config = dict(
    activation='gelu',
    rope_fraction=0.25,
    qk_norm=False,
    attn_scale=0.177,
    parallel_block=True,
    init_std_down=0.0,
    lr_mult_down=1.5,
    lr_head=0.00779,
    decay_shape='linear',
    final_lr_fraction=0.1,
    batch_tokens=32768,
    train_tokens=167200000,
    steps=5103,
    dataset='wikipedia_en',
)
Each number is 200 + 40 x the weight over its row's rms, rounded and kept within 0 to 999. Layers, rows and columns count from 0. The size before them is the row's rms in percent of the matrix's.

# layer 5 MLP down (transposed), 320x160, rms 0.245, rows 290-319, columns 80-119
092,236,131,230,155,152,197,258,163,248,158,154,239,215,164,194,218,191,149,176,147,219,232,187,284,158,92,211,202,223,169,203,237,212,169,197,317,228,164,181,178
100,189,177,216,191,105,167,215,201,238,165,155,219,207,179,288,224,177,249,183,268,133,152,186,152,230,171,190,177,229,195,134,165,156,129,263,152,283,161,245,249
104,207,178,221,168,240,175,177,137,192,189,211,198,244,226,249,210,215,222,213,164,202,193,267,179,143,138,160,230,180,144,207,272,143,194,262,210,247,179,180,299
069,166,195,235,197,150,223,188,206,170,152,214,211,184,175,159,196,284,195,201,230,140,200,249,161,188,253,218,255,192,225,257,177,228,201,171,148,228,249,256,265
105,219,243,166,199,200,147,214,221,221,254,167,272,178,247,178,218,188,186,196,194,226,243,254,202,193,237,214,153,186,254,191,239,180,175,280,222,216,199,211,193
081,222,176,252,222,128,155,231,185,166,194,226,208,252,187,118,167,173,147,165,181,242,229,119,164,142,144,204,241,170,254,124,188,182,261,146,136,226,128,125,235
100,213,305,230,192,223,133,177,215,215,240,214,209,161,208,232,207,271,267,120,201,209,184,216,170,202,227,230,208,245,257,154,271,178,237,186,197,213,255,277,193
093,228,211,218,181,174,180,258,232,234,137,264,145,155,287,175,132,193,176,133,258,201,167,172,208,246,174,177,211,139,244,296,200,159,253,220,163,190,211,86,222
081,219,281,159,213,187,171,180,218,210,157,217,180,215,153,262,187,150,244,113,223,200,188,217,182,229,175,194,184,173,156,138,136,246,186,214,223,243,197,208,241
090,184,207,277,205,251,250,229,204,153,140,152,183,231,220,288,216,82,224,166,222,232,259,227,172,157,136,205,185,174,159,149,146,190,251,282,148,141,142,188,211
086,201,230,176,240,168,152,181,195,154,130,164,232,206,273,201,247,154,123,120,208,151,160,227,224,227,189,170,177,167,229,245,177,283,200,171,264,257,270,236,174
100,227,152,175,173,306,123,213,151,251,201,231,223,196,196,262,212,179,197,149,274,199,183,203,182,166,186,174,155,192,228,234,156,214,211,150,193,236,219,240,135
094,224,272,228,183,220,278,241,175,240,199,253,239,215,179,154,211,250,197,198,105,225,179,240,161,140,222,173,190,144,218,210,199,286,230,132,218,265,148,166,109
116,233,179,207,209,215,167,157,214,272,170,185,184,184,195,207,178,195,176,226,222,237,303,165,119,246,195,204,178,211,179,201,252,139,211,235,144,242,200,232,197
130,270,166,202,207,182,218,130,216,143,221,185,251,135,200,227,196,240,197,139,131,227,234,167,179,158,145,214,214,248,207,176,215,226,182,185,250,109,169,221,185
085,211,122,217,252,191,212,142,187,136,176,226,207,192,157,183,200,252,168,228,165,179,253,192,120,124,191,232,171,234,165,251,102,161,178,234,204,228,250,199,226
103,238,178,161,282,141,122,186,187,155,205,145,200,219,198,217,231,103,179,133,198,242,243,209,205,255,203,118,190,186,171,193,186,280,167,269,214,158,161,115,185
101,148,157,168,239,154,164,220,161,122,228,131,118,194,199,212,287,175,193,178,249,240,212,215,190,227,185,190,142,227,262,254,206,291,203,207,230,199,209,193,204
096,172,130,156,155,168,188,227,172,239,222,245,160,193,213,224,216,177,263,209,208,156,222,202,224,242,163,201,197,190,198,209,221,190,161,223,119,266,189,114,176
107,258,162,260,206,226,219,194,238,242,211,194,219,160,293,160,148,142,155,232,139,224,256,238,181,208,213,165,193,128,202,164,186,232,197,216,172,203,155,185,221
119,279,260,182,200,115,241,189,240,248,187,134,191,223,183,193,202,258,126,186,175,244,246,215,256,135,181,190,247,202,263,247,163,230,213,237,148,263,133,205,282
104,177,206,244,188,243,151,149,187,169,215,180,210,252,238,131,171,241,201,187,245,167,177,206,243,143,196,245,223,184,266,243,200,151,214,199,163,272,289,305,250
105,274,142,235,163,195,231,182,163,194,176,227,202,231,183,250,221,205,212,106,191,191,261,208,241,137,172,206,215,251,142,186,153,184,199,207,180,189,126,202,158
092,236,138,244,217,141,233,245,247,195,203,238,282,204,178,179,120,216,96,204,190,247,146,182,195,215,236,153,200,146,106,159,197,177,251,219,150,285,212,165,223
103,146,256,227,250,224,175,217,169,226,161,161,119,194,106,224,198,220,208,180,185,205,142,193,249,228,167,172,238,239,204,170,130,246,152,217,209,219,198,215,182
090,210,232,135,92,203,220,212,164,230,169,226,218,161,158,272,230,184,189,211,139,209,200,148,172,204,175,140,190,210,163,115,188,188,120,226,193,192,197,268,227
086,220,194,161,137,150,132,240,229,191,162,161,164,271,117,232,172,210,230,209,162,212,168,196,243,194,213,202,199,247,199,231,168,180,298,200,255,230,211,211,157
100,226,151,211,167,198,304,200,203,168,232,90,200,175,222,135,246,226,176,224,200,124,221,217,184,179,170,201,220,216,211,195,228,144,207,233,149,227,218,211,250
080,155,122,229,172,233,222,227,211,138,170,250,82,239,211,194,242,157,185,235,295,184,225,255,229,176,218,180,208,176,283,145,169,175,208,189,212,206,225,177,250
104,220,195,168,175,256,220,147,137,243,197,192,119,169,263,197,158,209,130,215,222,219,168,238,167,237,242,173,162,227,185,220,202,119,185,159,189,116,236,139,139
# layer 5 MLP up, 320x160, rms 0.21, rows 291-319, columns 80-119
106,163,228,178,137,271,221,99,178,162,232,213,197,169,211,224,255,197,214,213,182,176,235,181,205,192,226,226,194,238,227,242,222,249,212,179,185,151,213,178,148
106,236,215,134,239,178,204,169,184,269,161,242,205,134,236,318,196,144,198,173,220,182,242,207,186,295,214,244,157,250,190,232,177,223,201,256,197,205,195,213,260
099,259,163,156,216,201,199,224,192,199,215,224,199,210,177,237,159,165,152,237,235,188,160,130,259,209,208,170,131,179,179,127,229,123,262,198,221,287,132,136,205
103,223,252,183,267,198,288,179,172,215,190,185,166,169,173,229,172,206,218,114,211,194,216,142,194,150,236,162,191,166,190,220,189,222,145,143,191,240,235,175,222
086,146,206,221,154,204,274,226,186,216,184,94,202,114,175,174,229,234,194,221,202,188,169,204,214,190,258,177,256,251,195,222,252,140,190,226,237,218,281,221,182
103,234,128,174,218,233,204,211,221,220,191,166,224,162,215,173,231,127,222,208,200,210,292,288,291,196,161,229,201,264,177,221,171,188,171,204,131,148,218,220,194
089,170,203,225,170,180,235,218,301,211,259,170,164,171,203,257,239,224,185,214,125,173,254,144,211,161,223,171,230,211,204,192,233,253,216,250,188,223,123,236,178
088,237,128,294,181,179,201,214,166,152,233,188,162,265,178,298,233,331,189,260,201,181,207,160,190,231,244,239,212,175,174,225,228,86,181,172,157,191,192,225,243
088,262,204,168,188,188,172,205,207,235,242,218,213,302,261,153,177,276,193,193,240,209,207,254,184,212,227,226,197,171,240,210,193,204,217,209,241,241,226,231,175
092,204,209,246,196,168,251,122,211,223,124,200,252,265,204,229,178,133,104,196,227,179,290,192,195,220,169,178,172,154,179,144,204,172,180,190,184,225,225,145,202
098,200,122,179,191,245,173,218,167,163,217,228,232,174,173,157,228,251,149,181,154,228,204,203,222,245,157,139,188,154,182,201,259,186,244,157,220,184,213,54,149
099,152,173,197,154,157,200,241,179,188,210,160,163,235,218,226,203,167,87,149,253,206,177,177,267,215,206,246,171,235,183,167,184,113,136,187,79,189,182,154,282
106,225,208,136,137,206,143,184,207,146,167,252,234,219,281,252,256,216,194,233,120,161,255,137,146,264,199,219,135,175,112,200,216,145,204,278,165,145,165,221,202
115,181,217,202,219,173,170,166,169,151,180,205,136,180,200,250,232,241,199,275,207,209,219,153,186,274,242,212,127,187,232,222,177,230,181,224,232,158,166,204,205
091,253,123,150,219,268,258,218,244,197,209,202,125,209,152,262,182,195,195,166,196,265,192,163,261,209,114,152,202,178,151,159,308,242,219,183,238,210,160,158,175
104,227,187,166,218,169,163,262,267,197,228,150,195,292,295,261,253,264,185,170,166,167,225,244,180,231,295,185,196,186,144,291,254,188,165,258,223,118,146,166,160
093,215,252,179,135,171,240,280,216,160,174,201,129,182,205,235,199,186,157,214,214,247,246,167,196,248,174,180,191,153,178,195,180,232,192,220,223,214,223,267,218
096,130,255,164,241,163,206,197,241,166,233,182,170,139,119,210,189,172,165,189,157,174,191,149,221,118,194,202,204,226,143,208,218,231,256,229,152,224,141,236,140
104,179,262,163,300,214,201,154,169,208,141,143,165,261,152,254,213,235,255,189,171,232,262,122,200,204,178,224,189,172,222,194,207,199,126,248,248,231,163,166,227
111,169,198,215,170,152,183,184,198,230,194,192,209,229,189,225,202,162,204,216,189,190,246,224,177,158,189,248,167,203,169,237,119,183,191,198,191,213,177,177,188
094,230,234,231,211,234,163,202,210,192,214,265,215,221,228,180,192,218,154,177,202,208,188,179,293,139,186,205,137,146,200,178,233,236,208,211,315,201,144,202,134
104,231,148,302,174,118,219,182,171,264,207,197,155,110,207,202,215,218,196,275,155,151,218,313,180,219,178,212,172,161,233,201,137,153,155,200,159,168,193,219,239
093,143,182,132,188,213,196,204,206,155,209,183,154,214,199,177,221,207,242,173,212,192,226,202,236,238,172,173,254,220,166,230,151,255,198,132,123,175,150,239,177
104,228,257,198,185,218,152,246,159,195,249,210,271,161,150,193,227,169,231,275,233,140,241,255,147,200,321,209,129,158,223,227,203,172,260,141,185,239,226,168,229
093,223,209,191,219,198,191,143,259,171,179,206,202,259,245,224,234,215,251,246,196,212,257,309,187,224,212,189,175,130,173,271,156,258,249,249,150,201,163,214,182
085,210,200,204,205,226,237,225,177,149,188,216,205,198,268,197,203,181,210,213,232,196,225,201,170,161,172,212,188,211,212,232,215,110,249,174,212,139,248,183,220
104,285,182,149,133,164,229,198,220,201,204,229,275,264,225,156,237,223,181,119,269,178,180,163,239,193,196,269,241,261,167,230,147,219,217,91,120,239,179,241,236
084,247,256,191,201,168,177,239,240,222,202,228,143,129,178,193,149,213,188,189,187,206,214,221,148,218,227,262,140,326,170,195,204,250,168,200,188,203,212,161,193
102,164,248,205,200,162,158,218,229,276,204,208,259,229,224,288,206,234,202,133,100,225,246,236,226,242,148,239,186,210,151,252,187,218,195,184,133,156,148,219,200